{
  "n_layer": 15,
  "d_model": 256,
  "n_head": 2,
  "n_kv_head": 2,
  "head_dim": 128,
  "d_mlp": 1024,
  "vocab_size": 2048,
  "activation": "tanh_gelu",
  "norm": "layernorm",
  "norm_place": "pre",
  "norm_eps": 1e-05,
  "positions": "rope",
  "rope_base": 10000.0,
  "rope_fraction": 0.5,
  "qk_norm": true,
  "attn_scale": 0.0884,
  "bias": "all",
  "tie_embeddings": false,
  "parallel_block": true,
  "init": "uniform",
  "init_std_qkv": 0.0386,
  "init_std_o": 0.0479,
  "init_std_up": 0.0552,
  "init_std_down": 0.0552,
  "optimizer": "muon_hyperball",
  "lr": 0.0179,
  "beta1": 0.95,
  "weight_decay": 0.0,
  "lr_head": 0.00819,
  "grad_clip": 2.0,
  "warmup_steps": 34,
  "schedule": "wsd",
  "decay_fraction": 1.0,
  "decay_shape": "linear",
  "final_lr_fraction": 0.1,
  "batch_tokens": 131072,
  "seq_len": 1024,
  "doc_mask": true,
  "train_tokens": 608100000,
  "steps": 4640,
  "dataset": "wikipedia_en"
}
Each number is 128 + 24 x the weight over its row's rms, rounded and kept within 0 to 255. Layers, rows and columns count from 0. The size above them is the row's rms in percent of the matrix's.

# layer 5 attention key, 256x256, rms 0.0388, rows 75-99, columns 64-127
size [113  97  98 100 104 108  98 118 101 110  97  91  88 102  96 105  95  89  96 110  89 102  92  93 104]
[[110 105 136 111  91 104  92 110 147  77 143  97 151 130 117 130 153 134 149 116 149 190 116 156 149 140 193 141 166 169 106 123 111 136 144 148  92 118 112 161  84 107 122 150 134 116 160 108 120 156 156 162 124 123 167 163 150  73 153  95 122 120 106 146]
 [142 140 124  73 141 176 143 113 107 168 136 128 113 124 135  96 120 161  52 110 129 108  94 129 145 114 136 118  88 108 158 100 122 141 132 111 164 130 117 138 125 141 158 132 140 142  82 100 108 180 121 153 127 117 167 102 148 115  97 132 142 139 127 139]
 [108 141  91 120 155 168 138  88 100 116 152 111 157 128 119 110 116 133 115 151 145  98 130  82 161 134 145 134 137 137 124  91 129 121 124 152 145 139 112 124 165 130 142 121 129 117 118 186 106 109 128 193 130 137 113 146 120 153 122 149 112 125 128 168]
 [124 122 176 171  97 138 113 124 119 123 117  97 168 146 168 105 129 153 127  85 147  78 140 144 134 151 136 131 133 121 140  87 109 151 145  77 127 157 161 124 151 157 117 158  95 132 152 156  91 130 119 130 150 116 137 112 149 161 152 107 129  99 147 127]
 [161 114 126 116 144 114 106 113 132 115 139 142  82 122 118 148 117 129 127 135 112  85 115 125 119  60 134 149 131 143 140 107 165 126 108 173 128 114 114 144 162 126 163 141 149 140  92 134 104 152 116  88 127 171 120 152  95 165 130 138 161 169 121 136]
 [154 110 139 142 104 166 101 123 119 150  85 100 116 106 144  97 114 111 142  94  84 130 111 114 125 134 146  85 122 120 171 153 112 133 136 115  83 147 120 181 165  99 108  65 125 135 181 171 108 152 164 144 132 137 130 104 172 121 148 121 106 115 176 139]
 [158 138 150 107 127 143 126 132  96 142 125 144 113  86 123 131 153 125 119 140 138 127  92 130 155  92 164 174 100 123 115 124 107 114 105 146 117 140 109 163 128 126 115 111 157 132 176 140 148 111  68 111 139 133 139 135 124 153 159 121  61 141  89  78]
 [139 124 142 152 144 141 145 135 157 172  90 110 153 171 120 141 124 125 173 145 126 146 129 149 146 163 129 114 118 123 111 119 142 133 107 138 114 125 129  86 116 113 141 124  90 140 108 136 163 124  82 150 135 145 110 152  83 125 178 123 144 125 127 150]
 [116 123 134  97 105 130 121 113 103 121 156 132 117 149 146 138 137 119 113 121  89 118 134 102 121  93 129 110 142 152 123 107 118 114 151 100 155 144 127 148 142  79 165 100 136 176  86 122 109 119 132 127  85 146 148 143 104 108 131 147 100  80 170 123]
 [ 90 143 162 175 135 134 153 149 155 131 112  99 118 119 127 135 152 135 102 124  90 102 136 141 118 124 142 121 103 154 165 109 140 151 112 112 132 121 134 117 137 141 131 105 185 124 102 119 124 136 154 120 176 118 155 133 143 174 147 135 133 126 164 122]
 [124 144 133 153 142 124 114 122 123 150 141 110 149 112 133 139 123 116 166 133 151 104 126 152  89 147 162  83 114 133 125 156 115 119 147 120 161 168 124 122 119 119 129  86 111 122  94  93 153 114 128 111  58  85 104  91 118 127 147 113 153  87 121 134]
 [142 120  92 166 141 145 155 132 107 143  98 131 117 115  88 132 156 147 104 131  99 152 141 133 143 120 120 142 153  92 128 170 116 144 140 161 124 107 103 113 155 127 132 106  85 160 127 169  97 131 154 102 117 176 122 132 133 133 163  78 122 118 103 162]
 [141 111 154 140 111 102 143 117 121 113  93 119 164 133  99 137 140 141 143 164 132  82 109  89 128 118 144 153 125 111 114 120 139 130 113 160 145  97 118 141 144 132 115  96 148 116 123 116 149 152 111 149 134 101 153 166 159 151 109 154  95 142  74 131]
 [140 126 133 124 134 123 100 141 100 164 153 192 147 117 124 138 105 105 127 176 128 162 115 125 145 121 136 162  79 149 161 137 155 113 147 148 176 178 129 101 148 143 153 105 133 135 118 126 131 116 104 192  98 135 107  87 164 121  96 134 111  81 142 146]
 [147 134 131 166 183  95 129 123 145 115 123 105 146 111 137 157 138 151 148 140 116 124 116 110 129 149 139 117 101 105 103 145 124 143  80  87 103 122 135 115 150 115 140 117 162 134 179 119 138  91 122 110 158 151 171 122 136 149  69 157 117  93  76 113]
 [143  86 144 145 100  78 150 102 193 153 148 139 154 140 157 152 118 113 161 127 128 100  86 131 138 155 115  94 120 144 138 122 101 131  95 107  80 142 139 166  67 166 110 158 160  75 137 131 145 119 135 122 174  96 123 139 139 136 120 102  95 168 106 120]
 [114 118 160  70 168 133 106 176 136 120 136  72 134 184 127 116 144 138 128 120  80 126 130  91 127 115  84 155 150 119  98 126 139 111  87 103 171 120 121 184 105 110 130 114 148 111 133 147  87 139 146 128 128 111 145 145 160 138 140 155  96 115 142 115]
 [100 122 146 117 151 117 158 123 148 141 106 119 129 122 169  96 103  73  93 127  87 107 133 159 145 182  85 150 113  93 113 111 161 180 162 136 146 117 113  91 186 128 135 141 132 119 147  97 155 140 115 122 140  84 125 115 155 103 142 178 118 113 130 130]
 [ 80 128 161 164 118 121 120 136 107 135  93 111 148 129  91 118 111 108 168 121 114 117 148 157 148 120 134  98 135 134 151 151 148  95  80 122 161 108 126 123 103  93 152 198 164 164 143 125  85 102 141 123 168 164 147 126 112  91 136 119 118 137 109 125]
 [122 148  90 100 125 146 125 129 124 136 128 129 164 128 157 108 110 153 154 139 114 164 113 162 138 190 136  77 110 124 107  96 136  82 125 136  83 126 131 139 125 122 134 128  95 139 116 144 141 152 134 191 143 114 124  89 133 128 171 149  89 162 152 148]
 [127 123 156 122 140 116 119 131 129 139 113 122 134 103 174 117 127 160 128 144 147 144 130 122 154 131 124 108 127 104 118 127 166 146 151 113 113 108  65 170 126  82 140 143 143  87 102 108 159 130 119 140 163 137 150 114 147 118 117 125  87 122 194 134]
 [143 121 157 166 120 104 144 148 118 134 128 138 127 153 120 130 110 102 106 112 152 135 149 132 161  95 140  98 108 120 154  62 146 141 164 157 135 114 141  88 103 111 122 158 156 146  75  96 150 173 101 123 131 113 140 105 127 132 119 118  86 110 127 104]
 [113 114 121 139 149 142 116 135 116 100 141 165 151 154 122 146 168 126 108 132 100 130  96 118 127 151 117 112 163 162  90 131 158 157  85 158 142 112  87 112 133 154 188  95 171 140 136 131  96  83 138 105  97  75 138  68 116 130 104 137 148 128 130 143]
 [103 158 136  95 133 140 146 122 147 112 107 140 158 134  89 121 122 126 155 153 192  85 127 117 129 110 141 156 108 160 113 166 102 184 110 163 126 171 130 137 115 106 160 126  58 153 118  97  99  97 112 112 139 151 138 128 149 122 111 126 128 114 113 135]
 [ 95 163 153 106 122 130 123 131 114 135 162 130 127 138 116  98 175 126 123 112 134 105 109 111 113 102 138 109  96 104 130 134 150  85 133  87 119 147 165 135 119 135 135 120  98  97 132 140 123 141 146 132 114 127 115 149 121 119 150 113 117 124 156 103]]
# layer 5 attention query, 256x256, rms 0.0387, rows 76-99, columns 64-127
size [100  92  97 113 103 120 126 102 106 115  98  92  97  98 108  95  96  95 113  95  98  95 100 101]
[[135 118 110 155 137 124 114  72 128 145 161 117  78 130 127 136 132 120 124 128 175 124 153 151 121 108 133 134  85 116 110 154 161 106 144  63 139 126 153 143 125 100 123 138 132 133 161 116 179 151 155  99 122 103  68 117 136 161 163 109 140 132 158 123]
 [161 155 154 196 118 160 126 136 119 106  75 141 131 111 126 136 117 133 128 116 127 172 114 139 132 127 123 139 133 146 100 140 151 153 132 131 131 155 109 132 118 152 114 124  95 112 119 114 159 154 184  82 162 108 124 110 110 136  88  92  95 128 113 149]
 [111 134  96 131 116 141 148 135 111 173 135 121 144 129 138 145 183 145 138 183 124 158 116 130 124 152 122 132 115 160  85 166 141 145 175 115 129 124 112 116 112  97 129 151 134 100 169 122 131 147 106 146 164 121 146 154 110 135  86 181 148 114 145 107]
 [134 119 130 137 124  96  96 143 118 151 134 119 130 151 107 114 125  88 171 124 149 124 101 122 115 142 129 142 149 151 116 136 116  98 127 150 152 135 170 122  93 107 158 113 110 124 133 142 123 148 118 117 152 113 153 104 168 110 140  77 130 113 123 116]
 [124 139 126 110 130 165  98 162 127 130 160 152 207 155 142 155 122 152 136 110 177 111 129 148  91 105 162 143 122  99 113 143 142 115 138 173 126 101  96 125 109 158 136 169 137 157 109  70 127 153 130 104 118 132 170 105  66 155 142 148 157 119 117 171]
 [138 161 119 124 144 145 135 129 145 128 113 107 138  85 120  95 154 114 122 135 117 128 149 148 101 119  82 113  88 182  97 156 115 152 152 135 155 134 167 148 116 115 119 121 125 106 154 109 136 105 156 155 144 103 118 161 129 130 104 127 107 153 103 157]
 [140 176 150  91 155 185 138 158 135 128 166 133 125 141 128  97 177 146  97  60 136 137 140 108 102 102 154 137 129 118 158 157 134  99 118 126 135  99  83 136 105 158 143 112 102  78 136 101  83 146 168 117 121 153  93 117 160 160 153  96 121 118 144 128]
 [129 173 144 121 129 170 115 129  73 159 152 144 105 140 185 120 115 125 116  97 126 111 131 176 129 130 103 182  99 120 104 128  75 147 118 148 188  72 119 119 111 154 123 114 134  95 100 160 115 145 128 146 132 115  99 117 127 156 130 136  98 117 107 139]
 [127 131 126  79 163 149 111 142 123 107  99  95 125 160 178 108 159 155 123 132 109 139 140 138 131 105 132 152 141 109 134 158 119 102 152 154 171 105 134 130 120 145 137 141 106 116 106 131 117 112 129 110 162 162 100  87 106 110 167  91 105 122 139 139]
 [129 165 140  69 139 100 147 142 104 119  71 154 132 128 157 131  85 133 116 122  71  85 152 104 135 149 109 161 173  98 155  99 165 117  88 118 129 129 116 139 160 142 134  78 104 120 134 131 112 140 136 103 137 124 151 168 154 145 132 121  93 127 140 120]
 [142 187 148 121 115  83 134 101 146 129 124 117 166 122 109 101  78 107 121 145 135 161 124 101  93 127 121 120 104 127 174 156 156 124 117 120 131 147  83 138  75 151  70 117 144 161 141 140 152 130 125 133 162 141 131 107 134 143  87 139 124 141 152 152]
 [ 84 119 142 129  96 168 120  86 134 132 111  70 115 130  82 128 134 164 107 147 165 104 121 149 155  91  99  97 119 112 121 138  77 111 134 142 150 146 208 105 119 113 135 118 119 134 168 153  82 110 134  96 130 164 121 124 114 118 161 150 104 134 134 114]
 [113 116 129 179 174 139 132 140 138 124 112 142  47 151 119 100 115 163 111 139 103 146 164 110 114 153  91  70 168  77 151 123  97 161 157 126  99  92 149 125 137 145 131 141 158 112 106 104 146 133 154 123 163  68 115 118 126 135 112 157 123 130 137 159]
 [129  94 118 112 116 162 133 154 120 150 115 128 114 114 140 114 119  88 136 155 141 116 115 146 147 107 164 122 138 129 127 105  92  98 173 168 146 105 109 133 122 129 177  96 126 122 127 124 114 132 106 130 164 111 166 178 132 113 131 129  90 125 125 149]
 [115 116 150 150 134  96 155 134 133  89 110 137 141 150 134 112 128 140 102 137 176 137 165  84 109 125 134 126 135 149 101 176 151  75 166 121 153 161  86 134  84  94 141  89 107 140 117 129 158 184 143  91 107 120 125 107 147  92 142 107 105 143 116 156]
 [136 120  61 128 123 140 140 102 127  98 128 126 143 112 145 201 135 148 160 132 170 100 103 155 125 117 145  83 104 152 148 139 129 108 129 118 117 131 126  88 145 111 130 103  91 134 102 110 138 118 142 115 148 181 140 134  70 125 122  73 130 115  76 117]
 [151 124 134 111 120 146  92 101 107 126 135 133 136 140  99 135 128 110 149  97 110 154 150 109 124 118 101 144  82 139 147 177 135 144 173 131 156 105 160 126 103 155 157 132 129 132 182 144  71 110 135 153  86 198 118 119 102 154 109 101 123 127 124  83]
 [132 131 158 129 131 104 141 120 112  83 110 111 147 143  97 123 132 131  93 131 108 128 129 144 111 183 132 171 128 129  87 108  63 119 179 141 154 111 153 135 136 130  96 156 121 134 147 136 156 125 118  89 142 141 116  92 122 173 155 141 125 109 105 122]
 [142 140 117 178 120 131 101 186 102 153 139 185 135  92 132 163 154 154 124 126 111 138  93 127 103 118 124 142 122 121 123 122 165 166 155 144 143 126 146 129 137  85 138 131 130 156 125 127 115  98 114 121 116 129 150 158  74 137 137 151 123 110 152 116]
 [146 141 114 142 115  91 117 104 118 101 163 149 145 120  85  91 147 103 127 122 113 140 136 144  82 132 155 158 129 128 106 100 118 149 146 131 115 126 155 139 108 167 118 131  70 145 164 111 118 136 138 162 118 161  84 159 116 118 144 116 158 148 125 132]
 [122 167 110 125 151 145 108 110 125  84 141 111 150 120 105 114 137  87 121 150 159 114  82 134 122 126 150  91 159 167 128 153 125 149  66 153 125 170 137 101 113 148 107 121  76  93 124 124 142 131  93 126 135 160 102 164 153 107 163 128  98 121 188 158]
 [116 133 114 154 123 134 182 124 131  81  98 155 140 111 126 158 124 107 119  87 132 118 121 119 122 144 107 139  85 145 173 136 133 134 133 144 131 114 116 132 110  99 118 124 120 128 167 116 166 121  93 150 109 146 122 161 118 168  95  96 117 114 113 135]
 [ 82 100 117 109 140 147 142 126 109 141 104 101 122 129 129 157 123 106 136 128  87 141 132 133  70 114 144 133 158 171 113 112 107 115 143  65 139 103 134 162 165 131 136 142 153  99 112 157 160 139 153  81 104 136 113 150  56 122 149 108 117 155 200 135]
 [157  91  93  90 133 182 112 187 142  93 143 126 139 114 135 148 100 168 139 131 165  99 136 142 113 133 118 142 103 129 143 114  87  84 147 114 131 110  84 113 159 152 151 143 110 118 130 121 127 119 142 121 110 102  89 105 104  85 129  92 147 119 110 135]]